From a checkpoint of a small transformer trained on Wikipedia.
Size: 12 layers, width 192, 3 heads of 64 (1 for keys and values), vocabulary 2048, 4.69M parameters.
Architecture: RMSNorm before each block, rotary positions, biases, tied embeddings.
Each number is 500 + 50 x the weight over its row's rms, rounded and kept within 0 to 999. Layers, rows and columns count from 0. Numbers have three digits each. The size before them is the row's rms in percent of the matrix's.

# layer 5 MLP down, 192x448, rms 0.222, rows 58-182, columns 112-223
096:432591426477582495562427511575541566568535507591549497533449526512538539621489541402547517444497579498537442533413516499455487456543490492477528493462495463593511563588551500490551516495452456493428559453500511455499486597447445583466616464534551543563378517511576504455505517505513497527505588469492484508534553500404487547540549485585
101:440516626479560523531452521553459400498565617539501574510525428531493444500488485555443492464547440395549595508554500563494471518578425487443466501444514524478502528451496484487476512453469564584560537543511489444498534493556483508452501394446562482484497534504505517417476498409599471485516534474513517494439550403559588338491570489444
097:486459540519507540454490518529568539511485546595489456499520462503441654535481496502454476478604532532505458487525450520511490505435493439504517546444478619480541590470594501452512522403541538595510535423471493524468472485431598519571455498513528505581404571523516554520528549492546522552469513501518562494422503384443528485494480504511
102:498558545549578470499503527504570464507522442524378455475423518532420555455497487447405608561561495375511457487530545513517481398495557515466550453392457530532481522461587528488552524419433507495522453495483564498441504533534499559567448447537470530475449552485545491493566476464603512490440456542408519537532541464584415510505505478403
098:508467494479508529511459556517605369485556480530545465463487499462456496527468556508490493589465510455489420498440516460492490556489457474462520457535457521454541480467487537483513470392453508468479468476533479604467550483476525539514516599514480563474494530570525426462573477429571510519501502497396532533506458430482437518596504489516
105:502553454479464457544540472403617433487493507445567493513524533559535559423493500459474495583523594479509454402514499517548458505424486431463521507573511538520502478566537521512495515525496476437507518487464443464614497504604503455519450519541385521544491497608456517424471487487466497461483460548522443555471493497506481530440608531487
103:493444471488537486605546520434518531496502531545509533530444488497547374531427559499402440503491466463506492514520524527425554471448495448546487474475479485489547457542553579487426539455606557450450523409458510532515484509537451580450531557470509493548466462419538462423473418517500542433467527581441471522483491553452552454581506446567
100:511411510482440475381465487436538534538444468512520569520572559500500421458565425532531558482504538471525525525545484496463542462549389482587485514476474513485552577526500443443496531520479571559530554481489563462468545459416445522479420589635471506473544489437519596590529473530478515477524393484445544498462576475519467486486574515530
099:525483566475494502473511453556470568584547428455473482589496492527559449523484468565432452516460470508462485557470470515393463525420463380523443538437392508610583519466552495477470467462457461490479467477475545632473494444530468500535553545487578474522511496454447532531533474560515548588457431531490591417554455532482538523501469599524
101:528554420527601483464475548526492501382560474448471588485452520552505412454474393557467533457469521534512473532549498542563500492500522421484555558477501517434483516490504426496549526473487465531466637527459491482496541543554470506558473470518412436416454445584471502408463500490512591531604533605532533436463564540567464643487546467561
115:489620573460483550512572465483454485466476533532506516530513559450479501535482406455474496456478480522459503537463514458441468500488454516522383426481415481512544528534468538483479533493540505478584487451487508498519550489547576535447516510553507539446487585505392500538513386483478444610419521493596511616449481476498487498423501419465
099:590539417599473581456437474475487568449533465539485510457486538482406544496535531580498552475456482528540498450466555558465542492542491518521386471486417519513477527516471481462499492450386503499574497465494533587450522455458544455490411489495497475402391478416437567531428548601567437489504639483547445515563467569597474415442514516501
101:498481459507436451458462396492439471449544460526465472424352416581530455546441462508523597498419546483469471435412498546502510587500533557448452510538562453480533503468487482493469464465559500529533472518487499432481499438451486492466497595467506503537457470504443473442395427449500461444471514499553567408464603533501542420430453582501
097:501508458503426422522431422466541437489564430585536532490364475552504487567479567486500472541522539503455526511459468399475411467477479536479485497491429387512403510481581528468508398584497509527456506520471527479520527565556502433510456491484543469458445540464470508501514560521532527557405572528462501565551511549530505541515544450478
105:449441487470463545432562458515526500479496534522515473498505517468494543482499673477502466590512385443525447548482525521592488538441527497531437446549550532602509468442443459514492520471475557418479495473508464514573418497450525599522535499510568522438509533506511425382446496521474445429493443456471511499503458457475515558504448500544
100:414478455519533432464432512502530517451509410492521480493459517491491453450492622486466501453467422494489473494524481510501533438530507517513535500549485529469513420557511531566539540519521488480479536518540517547514460513459541461606451460415488562475463484561533468482542561510478472488384520478482502501471562517459406571441475479559
097:559561550550472532407515532491531458460523439600521481558546454483472555591469425445576478531367467519482527502549628504577435518549494514474521443519506440458514554540467462511519550512486525505504395524487438511457531516536608496489494463484438489598622503474479478559551507553532443501557534489486433598495532548544528486492545507511
102:586484492481514522486514522528511568497500524354516468550497460405497526537476426563546478487509523446411499559401487492471513510546410471569564577608616490586506532483461533576557571448518474544517541482558546470540395566526507555519610508462490489490505463424564521618468401463489531505499532500455459493578478462489615423620439531483
096:560426507544472490556496481522490450519545513507439575481437404458431445486521437585627586490426592548444481449501465576535508466527506594497501586574474530417537480548471463482509477494539557485476479624453568496426523524494511522493470542552410469419429542511434405503592602487451486509533424471486526488505463504536498532510495495518
101:560435572607541575516481569450526510483482539452449486548518532477462455555587509579552430416464515539575437557438552588477587562466516448547417489515462561376440635488483459491444471464459444437508571475496519559503497534460482601420508480576466391538545444497567492575530575543435507524507528531394401570533491468505512622508443497465
100:445459429463490534569519491546506587514465440482512514498605444594436599437451559473580512551425511491589492468474595527453514424488379609490528580436503514362539559464420491544501495576595450503480513456432580511564575480401609515507565516624539529567528545491491412474485482416455511547417480516443468461503452576506519562651482477488
105:433486497527383529478427467503404546561477534516431494533556490556503484437470430483520605579531547458546511506575535558469486466498540502513452455435419533567452452452428485563546466464553551467462453454434526588409460499439458537495467445503504533537505544420466467480470642488559547395572513563487502468484541499551593533500572507589
097:527542539456487381566494454497463474433505498456536491416467515471491440534439428449483577435518578516515544452537540536417473512515530472552484508563516510466491589490464510451616409508458547499494472557414491588534512570437569533515520450455503510515493536574456518436471422540481436610487434450531436385508478466446503492564562465505
094:471417455484524635526407506535521458520574458508487603585526495511530482453451533506384562610459541483515489471464507513508523508584533569543495470473498430417510457451485481402550537550545556475472487520524464477447445557466489518475489441537463511539568463512464504508475477452543515451496420509642549444459444466519464478471463476520
099:546560527529441568471572552582496480483488568508458556403421470524455505529423423546446481529586461487446524488535587467488448544535505545531423608581509531477501553512423483520484505494554541542479469575487446471578495460490517463589520556586535491464550473507421453582492544498471500507528495419400541476471543547454599489510595559457
099:499435478507579464514461451516550443536477471536414486511481433444546507565428432579558403473493486502479484430501562491494466514482479520406563563585478494493440488543463497476507448538396563417508540477466458509466563504549539413515450515456422483479477365443507445424571519430534531582516460516583597509616533444497525586552492558542
095:477483512435539484507440456453581489525467564479524506508417618468507565494456577554578525569487530563454468528572387500526425496481401464512460473603587453541490477460568608485538498533526540528585574569438526495496584560473544487491494471468423536495527506580486568439503493514586519526505446462469444510482508479494493536485437483456
094:622508451465452485463484484510543516402484487418505442568511516434498526541483483535487535453465494457476415490430514445401434488580442552553545475503495479531548549441419481482478461479494540629491557574440463561449472464482529460469539441525528462502451391496587428495431488480543532534454480599458541415444554451472447563487432588457
106:471543453520513415534544468511508539622451476434510424436575466563508470480538479499475469472536519421517601544450542451534506500464415518528556489486506500587639480493561477460437442477570397496501533474373415463473484578577537505532523646468464522405489462436509481419436523449554573474549480530452518527570471543490478521416456507543
098:391461655436506423516513459498427454547475469490556507485490489441500544426426495449503522582511427506422422374501635552623543520501491450473527493471465444539484506495536573484492455562548536538511611447471500555582469494492471533471488507480538540443544505452502533492514511529424480544483508519487470592635446452542530439473447515418
102:482488469455489529601516570532529492398560570577455555453531512362508435522468515554520534549521501528488598506525552471502465480519467409546562483502499416534504590506410485504549550492576554522550590431554499533495472457445525515520589447532475477427563516438533560551516528537568469425600522512543544556558564587436425433542501417518
103:512441455530487488458573431501543514573457581569465455429475591553488573500446398515578435404530525475502444484543536435546461477492521451468562413556609522498479574395484435547462465518562506452535516387542553518485535427497494488429491421454357514485552520520486542520509475460541563574438490435474502499473550518467561491411498560462
099:453515442462523482424526459439536463523483449490543585578508533571484500579521441522489528531504410424430464566499384478547484503509467476472508353545466555479570428487553439595527430466509461483501562488562524463353525556555517486478543465443500521423467514516473553533597550496469448477532392537481483489442591481524500534439598510553
104:585527467472535491468508477433461549467397461472401484535484423531620427494522550518525572458534549542492437466457545454484612447473573527522519411403511587508454533508440432527475443547551543532526445516486503458466562439555588542505539506402554485532486535409501524541438483522546480447500598510534538409521467475470457558472522520469
101:512467514573445480506380514481443550430486455500529499524480504543460493552548504474613560509534446489585452570502582435496513459572502500549478417521496462581499571562516508426432461528504532488459448554478624551522516450446521481442484436492523500403421539428539532506527483413515422434546564488471550388507419478464530479490533543574
101:517430499567529508474480523496532507494498509530513491509533522517462485505476469527506498465546503499566457551502539532530484530466467521444459489545465548492483517521529462566504594515628457594507509654538382435496428548486511497475433490509461403432502478466476493524456475437548500493455506499563548516441499457492556498497559449514
098:433486522507425561520459464537468498485462500504503495483531468499559476503424481536538466556533558521539486435462563526507491467516409479554485597521487481472477494628465523486492583569446524367527496471532473517541535389570443470380539501513536532411488531468494490608511483426534604496545387504459425461488475473526559461508546463456
094:429570531572490474460507490510476614459457425411523460485506545425511461513427502492484501510540523430499528452602506577386442506501550564464477523491619463533342525485396507474542526516495546522501524523507447454508542472474475499489464489486587582429490445439576553584540553438501503588586480446454534677507516453478471462476447533511
099:426468476336502520514397422483581424439524512476437455468543519490503514496507547468589506470493468507600486516475505503459502490529465518478452469556476403544446521495495459457455515499542578467453430500455585443487540498503536432466407565453552496531631494431454516465509550513381494462598503526536413565534490565502579497441488503470
106:485609436494450545540430507422533476535482499545543453426500564482525495503560597545552526522486473488535524432484499406450484411565587489561459453503496559471515494498472522422466522456513505470531467442500561470418472411485505452542511508393576555458521518445421472494519548449495476448444451520497561443387469461531449563526523497458
098:450466542549501461508514474509454501597472447521545517492573506423570456437472470469522488432436540477582474496552477430524561529570548408539430576491434376396491450509478511476508564443529566526449531483397520532547586495458512570498504535485496631501533477554553453423565448521517421499501524440483528521597452485589507477464435458505
100:409530473470477535436526469496486619459563428490513459514503494494571503506531522520504517492523500489438441408573438522478478419493567500589466447556482494460536552529549536509412423541388480485542508563504515603552468566491445383483455530476428504481537495526531410559483494506409548556527513526521479415592426562507499503469604544465
099:542494510433501483552518526444509534545423511588508529519473443463517466493506487560486420464540481435480468515441594532617495480460564483546525568493568441519501564521621550439482535475492648464466542526469564515495525541520445430514477549531531475524479483503484458609535440413486442526513535479317516475479508529488476495524502494546
101:498498527490466430546501449459642473526512491449465498476509436476433479523468543517530546541614475521523552458437593579425461441451471551536422527553453441447449561569461470636522405533441535396470447492549523539554510474508621580540475506494538491447524549453515554496478499462506438472496496482507492525488543568535585550522507446477
102:539566553462425568521514576514522560475540474561535520569558509486527542533508494393600543503409386494532464493507514581562477523443478510453516542525583515526514475354471453496499447484566464503503604485542444525525431456551502465529543417472526515429409508515423460511486542442505538476510521504442468609473514500475560476503466454516
101:518602489429570458415541612507462534477506551466488422594510510478500546434552422554452505464534542510561535530508490508562456443487466460460470505536500555484576482480566521461500462504498392568530551431563487521419610622475520499527570566518509514373492436523413427519612527413508429573420461423464514524602430617387559479497543545529
100:625475461431494590498492485556476614563541471460566510519445495463426575537517507477452575414527534510542550542528474577574477438591589567511467549464466534493571560505455451492532467516429483619584523440525494483485512506471493446517569483518522546508510491452554499483472513544521625593599410447572489545354432441411446534436474441516
098:496524460541568487633473495396538509575555480541423590509548563620504418561414474440539539496436488540532491495466411466511499500527498446549518475507550475514513582507617507502449461498502471634483555515561591461377513573545453558514481501495519418487582527522470463471580499564573543489497539473484466533496533514574604484556482472500
096:485442571429498502517519547542460542511563549467463570492467404402555515434488526511516461514452509473476603567463539446478552456488498546550525461563635667519558462488466446474514548510476468437490515501453420374539443499516508433481504529527537462490563457528495494505466530506413464553488444531526633396467498477479522514553591506475
106:556501503537528503507541477596572462469514541518542604534432517548561554491515445507546550509414475513492519521531570600515494408471543554525500477507504450562390501507570494450416501522501482511457576490468465534477453526444473567532471415476483516509507462386496426441383522426603469475574460518555515489480537548446561516617518564501
095:452444361457443508505554474580451483489518461574466477465550529468528505527511591463505510494606449508499489494502453501458486462462571466507529440485506530453499515544527445536511478491524452552505548463499600446349502618462432466511556475512547469507462482440521571506558468473499434507443511477527471457585505506474476442474565506514
101:545523459427440406465585607468483462504589502528476545587486521572620472499552529491529538436466488494478484562480541562546547550406491492485513517518526503537461541455504529566592499552593411500538386414446467509497416487579511547553477488476511443478561534508474404527528587485475548504454543484582601505516530632434472552482524461495
096:458568532493553440482469554480542485528550451494583564506534448580431438548532491546519526564547484496509548465398580490503430538518527471530518509450525472568551456545481487568527508536504450461511446475531466492520460542477479499536560494476585499579568485498631477505528549525456475498483482459488495338418468467510593469530499456445
101:499533532494486394572484484476435603539488585555501446455459586455491514521425532449560476540503562467520434473461570440579510477438514463513436477565508515568517433453578587431580474555455519464502507433494500447465535499537496395533564441559541450518455473483486513505501581507483523558442449428473486629493534521464426502532473453517
102:590449460505448430465474494563491523466489425468576489499491517488458470510503415501491463438553482459567586487407456518426522460467563443519372455604653589519502573466441595495556458506485500537428541577461562451474455449458455554546555553551591556569494522482508442555402408545468482478479556606552489407528531513533495523498470524511
101:545535482459526528484457497507473553441510451453482522577499488569509446382586547521443461449496394522565453555466489496493512561521501494442522471480430415491456524473399509584484534451534444573455503491640543573459580508545518535470492471544465491598576539556500503487560554495582492502489485620419492572462519515612507510491511498462
098:539600522568517559544472545477414501509504519454513572474543396567428404486539500512430445508483552495502516529566575515489560459479488505474532513417549490544363477475476476459417510537544529485519472474499544442456487480457566569472524363521550486417403398508462505480498505490458541587531459524505485507565600519405550516471476560582
097:456444438563484637468502470501548430483575493511615479624509493494520467487562499542495507511417505484469467471468546601507442528488429434509550402452486459503591438552473385443559443437538505469488474493574457481438509551534560449551574433507517432494471454534497542568583568500470589460374501501531512458435482575485525493457465452481
098:540471523411452569451441490459537535533495498451535539422497499458490595603532516486512465522537548518526454497586462491528468552558385486466424459546464497526497582443503459448523505533481458536417416518439458508499504447492557516428583529487486522490488461487503480461553610534559514508480466489521403572486558506538525523591522440526
101:501532545497472511514532489495459445513588498507567556555471504494575535491546503566443553430651534377468482442478476416512462476554542551508525416509466443478515416431460513455539532497425419480530502554471427445470517546475517574469418543536514431481459493544543493537574599414361442473445523502463546498537479436409456565542442478521
099:490484576565513488371509522570519505489463446472509522459491397535564552448499487478515541618424552528608585562457534615467494559575491466521469494512483567525474494609452430489486491504623499497574523486518487467584440530531600450518563479453497514585504558510479486511526517527485534410514557538446499576502515555475512497506565463494
095:533478549464520444427485501584439466542480580449459499492497430595373580387437498518535498554511631567506446519556520524544478504563592458576543487566503606416420417522460447512528560503446548431512466500463527505583527411512492499486544522431478449551499478499609446595482465505556421426531541511574480444521505484529541491430536488427
095:549565494452446566613497451516513498616447449546505446549563480539527469564500481526514483479498511471489462423482399422532539469529422542621479525495475500513512459546358540461480555578457479545453441475522555450446536434519526445463578480501545518579548401574535595557360494511496514502432548405485515472405444545571529505487408506500
094:527460486490571604456470467558491439367471626447448469578432482479562449511489493391508581453479425504422575399459575476447509573578455484514490472445553422537511490587478548547511470576533484566508452522560553427505548519407513528547444547553419476552415517495405514488585504513498559459525539609530456564469487482519515496504451497586
101:546569489503551483544428501530484576495555538584550504543352536421521462451457549559460476467491381499359468438505402540593545517413430437496494435482435544474422471499509506501496421500498447403572501511596457540434528518495492509448338538578447431464472519521362427378511467555443548532445498521494553479543500561541497553578528474517
090:525500496482560582437426537461549505481462580441583554536508447525558515540516489559546550578513424403482507488508505601474578468491533490433575395545471393546478478486414415509431544394492506509511499511543440490455464636422493533505414475396487517583541451541582592612506571520426423488493514466531573498575522505518515482447440374536
096:451542496462521504529424537475613534563451464484450490501541388497578370531578474457445531458484508410511469524535512467493487476479474482482518393582472471484518506537454469498527493424542524524498395478505489484383517474445532427432497534500469491422493473442522459534595528537477513582506585549512454492514460549497538533402568514554
106:471529467504478519543469477536494470431495480468538564566534514441502526435472530529605534438441544514452437598476502458498439379514373418508542637518523574367501436484455514443510494575539518595453462471454513449451560520453608488409540548376622518450433492519429490443506507453539545563540519470464459476436527532467602495603510479543
098:468516496509437638472459532461440594377503484599533544454483449533524647581491459494563518483451483496463459521536498470467552520440497503472453471439541553455616489397507481548411557427466592458557484495495581541427603541475499530461509559454474455521433517493560536477534577474509481485494442551489550528517495423517501475444473495520
095:508583499495563392480476526452411523434511484551549534569504455490464412595490459542550470477517543593435483490478463557527486455446436520461457449491545411507494615453550531541508475498501499516505535454500524531519473536548580537468482540497510516520477414539499488430492425516484532507459528494458501563529512551457486442660497463412
097:397495473470480467501553526480510500496478439535490509491518526437524526537604458485487525531490441490512529455453552571547528442520387417553543540411428473487526602482536621600527492425489457646548528521529527508516500475471527527451526486552519456441507538494430364536499528518427445490451463476525400525390482486451540493529434527568
103:431468551549515513541466464491427413474605461506464475391368474436464507461515548509428422486440539514591483582464463601458488539530418454461477560471503527563514462591488486584372513500528540516442506477413506473480471536526464539534449441451417643501526514547528565533520453628528504480539495529510509484520555605473510549480506427503
100:417445483467432455628499478546482525544517527485606416522487507490433536567475451543441512560512517489485567445559502467469517551533491483525451478547575512484493533463515491525532522493451473550528462481452595445472631545606461511555613624558533540516469486455514461485440472468568492530383512461451524483479534558507552430583550463487
101:461456471480426579462584516496519427577558512513542648471482520550566494547462428570491580469363524532412527529468496544526537415509561564485469485438402506546595490544548523408513473497452462417518470450425514455477551480474530531475475496537473431561542511521522455392448482550537489547491487513404470421511433522579496515429463505428
092:408514497554497528594481506567503524540469594502480504513482470507584446508467509513484554479425452528493477454498561502466593531540556571565485456495497495499500500413561527485468584398561508473560506584453579385558495511572570454467530482462493572542573535472442522458467495453442595540565577445441489457461480446402493514624506485508
099:494567496464348456481448583507517470448480528524511421405529512500523496478517556493518571513413556562474558484508455501456539551446525504475466493458586478464486503410511485481493511513500487417530490464555416456512516353494552522538513576596511597463537476445548491577500471476494478590569463487571433417582494461415462554485467468527
099:483544478494545549516474428480475473533456575515466477465552478460575613547433543459460413478510445423550500474502423636507555441484511462586512562521495460456486464463542517536564447428484476500463601562441454522504412489537532531504468515508547562499584479449485529515503483464495561500509552511557526588603439508469515532485536481601
095:532475466499482479531532538542473505494492505525485430525489490474497561427553536450492484440488532515501541486544473550471498476512416527515528520551574546522459546492409440536537466428457454493420441512461522501420481479485521499529497510542528511486443461494436542519517378344567446467464475575538532524448626484522420496547469462589
100:484564479454400508506474525512639530485504546505480508565572617524508492486522539401570453608489465429501460509527528457350428475547485500508424498439533452546539590537531600478439485522462472508461517524438518576517495443529525506500492398511461524473481482510528582408391520501521535482445431432538431456550457459404448541418502582613
107:439508476421460441433538454509455631558485597409515532543470438465479537560486519548522468573522513526539517434489471537437555531371478496472527537536511463474484439531451519500460474501489474513502463465556595462527512446494542499502494535441461506409520544395608455576484419519568483557398437466466518494489419494500482566466536497531
099:515528467524522503554413510461538463562450458445526478530498482538519549486585484599500555597486604515512586573484530450438473537530520540403407501554566451552500546571470509429511458451504552472593484572545540508442443590535456443374471500461549492518526454484474534512439442479504593483546478534470468503492521513655507393414498510429
107:507466512517514512520447507506502440542478427462435507589438464717557441527551553434504513534480499475556616601438467452511566565567518500483475576460511544461584504557566447456421491546562489575461498502516585511481389545522548525534484445478644439504410493492501476563420542477459531548458607407495536457517589505448494492452435472443
096:449509542550498438473487522461516488467517483428470402580569454458473522496420527547495547390483486540574436606504571512432433488463540519458397522403448509471560509444480506478480524451505532503513445541527398560516518449420488563484453500534429513525498407526496486416518573493507483477489500546517462524418412381476451554578447603467
100:531531520476439537534545510487497440444466513489455466489488396500426498479520520492489499424470530391479548514717478525589425466474505440489440452456470479499496493432440438527619478361467461391539491444498486529527374522521565515529385568534459434530476494482517504414479626526454466544556537414582500484510510544599526562389500450452
097:509431458482502566463529499443498517500539488528529489547471557414507501394526506502485546468535574443536580563437530547450452469468528554530456582548503482466539547499465454583524536474423424459417477586520498502553435517524474463652533517494509493434436571454515462582508561456545450473532514568450507488458494513574433447509565452536
089:467448424497484433483529394526570553524516532457547489413541521481511537484491496543594476512571552471455553560410506463477596567496499475465508463486502534517500533509543452471510489481490454451514597454505448504550435483578365564518573542501570455450513503495396504559494541463528351576455462527457463543517532456560593440449552568501
096:508495521506514574508573501541497571459515474482575581494480582504520460531535491495493515447516455545521545594473517526487393540464543504487515575404500463480473477440508403517357490455503480466447525633556542486449567537588506479533475539607481499461556510571499524488527527486518466562606472500531431515496522476575472462544495420549
102:494455540505408452558545413509490579533526459582470471570505496476530407474447503414432453481424447408525503545469535478552555491554378482443567547525467447459514488551604499510546505523413536573476502534479507513462460511557538561536468530534504481401469642438529441408498541630549597425464505465490520441554482507488464413582455444426
098:378428622462519530575457537453438564469524456545451528467466577400490570563456442464513510387422574533508525527546480548587526535480428473429510499471515502528490475404517490424483481497473402556474518502465574503509470479494485556533464440583495488611566495503508504469531533444532496574512533586481539512458408448618415496542432505410
104:455471492497566508489498453583493507477519563386455480568524510479493516430549445493496424392496579408448489518513458370548579464521565514531544594546540446568472459437465558483516508453543436558501471484494541467615445504520442461437410501464577434533516527506505445465483524525506520479468504478549530507526494420491463546526455576482
100:494515445419634600474514451412514534453504486522540532555529536552492454548508548501449547447468513506566550498540541438537571452544488429476375445485499502474503447459581512514462479427396557450574432481476530576448612500539463562438505549547544514553577487445524441551454501390466474520500522523494555405460498508483429538553551461408
101:560560413434557583405528576477581555508545565446560537478502425495543600434565522512385510432526477554490467511520495577408440423561562509533419485497580451481538518502467521422466568501589451471483483500453551483468455397570463592608529513487482559491502492432437549538551536595510433494504496536512407539470495446423479535546466571478
096:466445468503482510557480510520371552472416497562464564445465486515452525475478505523485528503549470477511480541638515596436559530561612500566453601508436556494502430465456487599514496558416525584486484468471437545443417453536546419544608594435423501454469476520549444452446528474480548486451441569606478439529585491587456496473563446483
105:509558521410521594473582486569530497451466529524566524396593582508579424445536529381472493540580565485444448540463484472433586541421534556553546498525561527404415496490549416619472506456518495424463523481446354510490409415480485514545489478526555490483550424534546555520490510393565487565597522530579471456548499537519454519567501519474
099:539507525442538549464607480459468503516554464501558437495480506563355491508437532523459454494461509411501481519470503472547474543492482517484525430463503602606595471531526460557490460589530486513496456546487480540457468573527421523583486556553436512466449581460505565532467492518501451489540486563477522501414534478575508427484500543554
094:485500409548633530608436586446468460461522423469542472539537451563526520478504512508373503499548542423542398511459423509585406637489439469447617367462451464521559439475505525500564489570534561505466418474475528484400543528495414568468464608449524524515515480494452485488398443464528520520551536474499517450554494542475479489579515482526
102:577508459539518519391523548537449453570486443577450611481452580517549519491574481490645516570509409433491569484576438485546514552543545436477540470562497432468515531563469560449401527526549555505464502578539619514575518468494425456456474381469474553453483406559472470499504511514500486465532505582466480462592519569461441525559547396505
104:433518490421527436454488462430486544508509485488510484572517570478443513574498439545537494443484500428451486506510480504390529466419480479455435518488429445519493557534479572407526410480458455479595498601459456548562458437568401537590552589536509482532500511472617549532458459489432575396471483576482493444509431426496587386504507513577
098:476394534562524563573486538455596544535546572460478599508590478481520523471471652584496495514463490571486427518578457527460517576511466535574542524533529575540548389549452454594460507597504575524481545510540544426529493457582464500399477495477548568519517540442533436582482406505551466477465509614430512460541494506514503567619536379548
095:482534506534454531529520438422573474471481494392475494545570491497452488527415445527515532604486557533445523520463457504668489524491478455428524435567511599466430538459522480456508563450500565468496405520627496414464577498443466439469573465534585424539517504569451508513422556484468506497473562495390482442566568441494557523516560521502
096:557458552502518474529415458514609420589505507482573533446432537452515540530484512581447533420464515541453578486359454629524461522572569492470446506501467510530499394572474547559510458500426428488514531484583462581478494581494500492471546521514584552458466607514573513466487522564532557442456434525438482518560564506487513441459452468468
104:451530466486472477409455450464419540480441505374475502497471543494512602418444543536458521449549416466473540414515628559489475504489528467462455517451443460568462499559456542593507512588445415529538493576465470577462460495551521444522419500573545470502539546493466441384467509481385443483534439457533525435470487466495489452483434444465
094:429475545460507504570444473533512538562602513456526500525525479489575508586469450446408541542521547589484557535582467491463486545540530460501555548513497549501450517515605532437484600498481498459561513463531548514475547510553607488544437441471530561552574458490427472587490502504478502504515525426530453493509406511560488448574469538601
097:467566503473427428590486522503420442499466481456485464424441497558444397547521560467523527415415628538503577617534488549363592463658474515496535573463500506511453457516454424416505525456579496449458530494439519544396513514467495493478564527465552511421558491559502583423553514527462471484504548474491513537382548544548463490530553450472
105:526501453543600554564460541546497450576468441510488468438442574511436467505518477524521477541551507475450475470484597511486442486449509497515510443462484609542470499550512474591473611517468466508498585482461487432582458539506500506506466498536476454484487452447524517555504464449475524435359555348567476491492555479589518539570541564489
105:568546463455504531509555483481524585518555430469534525421611496576405562601444525465475452426530511525550531520518467677436571514494438501436526433429527488482522546513456518462453506565496569439524512401543478456524509592494501484515539480508470461549566463552488485510639492540445500445557565365465493561357462460493583541579508501552
101:488421572506529557513527448549493491507432534462494580492484529435514550489537483474564422486590406359487414482437458529527521552638499500511506498493542449526466366492493487496563606479446565579454551594397533537509497482530485420496571468546505416427518537457510529409538481507489495519469518531512451456499561390436487550539398596475
095:504509499519462492470575440460529467551553520446445523447458575547515530464549477493486540443467503642507432512484479479559492513554495435552485503507381503551504504417466478443533559438469503519516494491505477424483527536558530624542548454433532520522485532515469510487479567540592594567466481550491577539522496421513422589558391531538
108:417507540544435521407479540586475482483513549456428467421456477476473502468437564478558528596483564512473474528534455486388556455415539357476493515447471480476493490503453462502487478500487531528469466476408512400457572549503485575602452546631542540509501496553528545497450546558472610520534483567516495528481460483460536578537453434433
100:523459459507457483493546528480478495568436502504465465448442520460486477458540476440403432488527555528444517568376654516384477519522547508400480494453464505556550507459481464578596479517513527415434548385514431499583463529463526602443483487527447453419525417376451476557549564507505574511526507544460581505505565543493444482508473555386
101:445526523508474492414527545441527522528577493536559492555532634479550487568530457551483388493511561490497580508452602510558531435487564579455605489466402459582503529527429531448477480496546540414507504464527524471479503377570479544421484538502508495574494486543619429517535545381527565460537582570547465539446573518419581512511562433498
100:552487471473546481484523509537490537557595554495456394503501530472520477431462574492431491556499501422504475494499437532500477467526476569575549523435462526579524507486418503552503486609463540471507540487503500475483617529449426540501583496468440482502483614561417503505501465425533516486516535544465494557546428542594553466538479653379
104:517525540476585475530509548614544508537661471452539532400404350552494518587425579478439428545500567458414510460472480562506408527475509519505458509594454556502494379493575562442501500510488500548478478572482584460451511537520501566506508530570598352595458530490552548436426533497432501506497510495521507542441528476477463529598500435486
097:537561546463537488514520529476555480557484524481476552464547540389402547465525509319447419487485556516446420519464416505509451578497532543536562491543518476528451538493469522485539513530502496525423603586401540516486535457478460555552561419655470525435481540480508466445569456511470500496515521428474531512471479511553510557493515572485
101:507453526417462527476560441475528438502450455473520530573484574538460498467483575443439467461485623474606518506510515476518462570457506570520512510489408480576376483470513506515534599474549529537502490443598488490536527519465506515456513502536582460519466447480530527479490504472467536513450517444515488498525504456496447422500498505519
096:535416507484478440437496423602449443466472424562495534535355474484520449488510401533486506521483473465552531500452537478501488521581440500363558485447505474495401467566482407518636488505543464464499459418436476525431513419415506599511572486505473615552506508507475566473429497510499481595459368482459423470387505579507518501535476520503
100:554523476502466458454549438452514470477539509506594511450538458548481484545442560503537517421471488451358495628432562514493455559445502464496504604557530572481495566533406598500573474484462482534526549534515580507495542453520405444468422585492508490572533400474468428575509457462620506439422464530522571533501486557555479408469520627475
093:512437549504502558471488638546510472570484524516527496540478592525537603395501457500489509462567445420423485552442455530460507478465511395517482565482517585432412454593439454502478471557452506604537507425466585477562548489486562446536508550511582494520438598516479407574476500466488473439572431565510510412468573524437399561535525452522
098:453485596437471417495475557488452555498459462540483483619462421518575555475467561507543445454522501500461489453508601501480497566581529458587404564618494574433441513541503514458518401462534414483530481519515513417544460427512331494419442512536519516465598403516509570531498483529563417467519490483476446519533422525545388561497572507445
103:534517469443479555515463564467418530465621464519591533387480479382448424468526445488456501397525513546438549541468434505525494538480425517486576509546478490515472460496411533500495561492523509454521512430484490509519456499479579542511457624470512385498467529507515544468493545517491434583470522451425530502407510447481514471490507478591
098:453492578515516524485497481555519525538501541420488451529619489473447481466533524481526435546408535468530533489474458569499468384533498467448473423498573455501482482514503422486529458489484420461407500453498419510448536444491547457605466478462568473425463459462545547498562504455527465505576484465485389444488450562510620585495523487563
105:576543556527478486535543495481598546443505553514502524414577432521506532476569420524472446482427496511511616575516486563450447510453523527593483437501619488556500505447587501510489538515427463508442545513586516485501502521558481462421495465476430426497586444521440504432458478503424482558536458562496423495582512537461524498452490493621
096:491548455439493545495387539509533436478583602490504540426535512630461480446508383554438559507528492502455428488518526581345456383514482437429500443549392536459535476539573462531623504491447472544505456498461432509518588535530518473504562429456547573465539444594450523559552541510439570602484553423356612483456432507482561421542513415555
102:526466531583479463516489443524447570595404588433561455458415451524462505494560397472483456465500515502551439579509499488538532457624417437523411557557436521547518529533515523583590609525470527468513491611575485520550431592447473613500515549533528638507463565437560435552477454569458513485471396456499480555499397518413566594489527481523
104:558472537453550442364468525481483508562575505522492592511491577549499511472574520486521450527524447468456506531449560477512650493479370486490494445519502508500466465454523488461463509492495550480511627524455379477435469524455498496523531475438457486450591431521531542480470524532568535530480560499559514555496518491531464506529458496570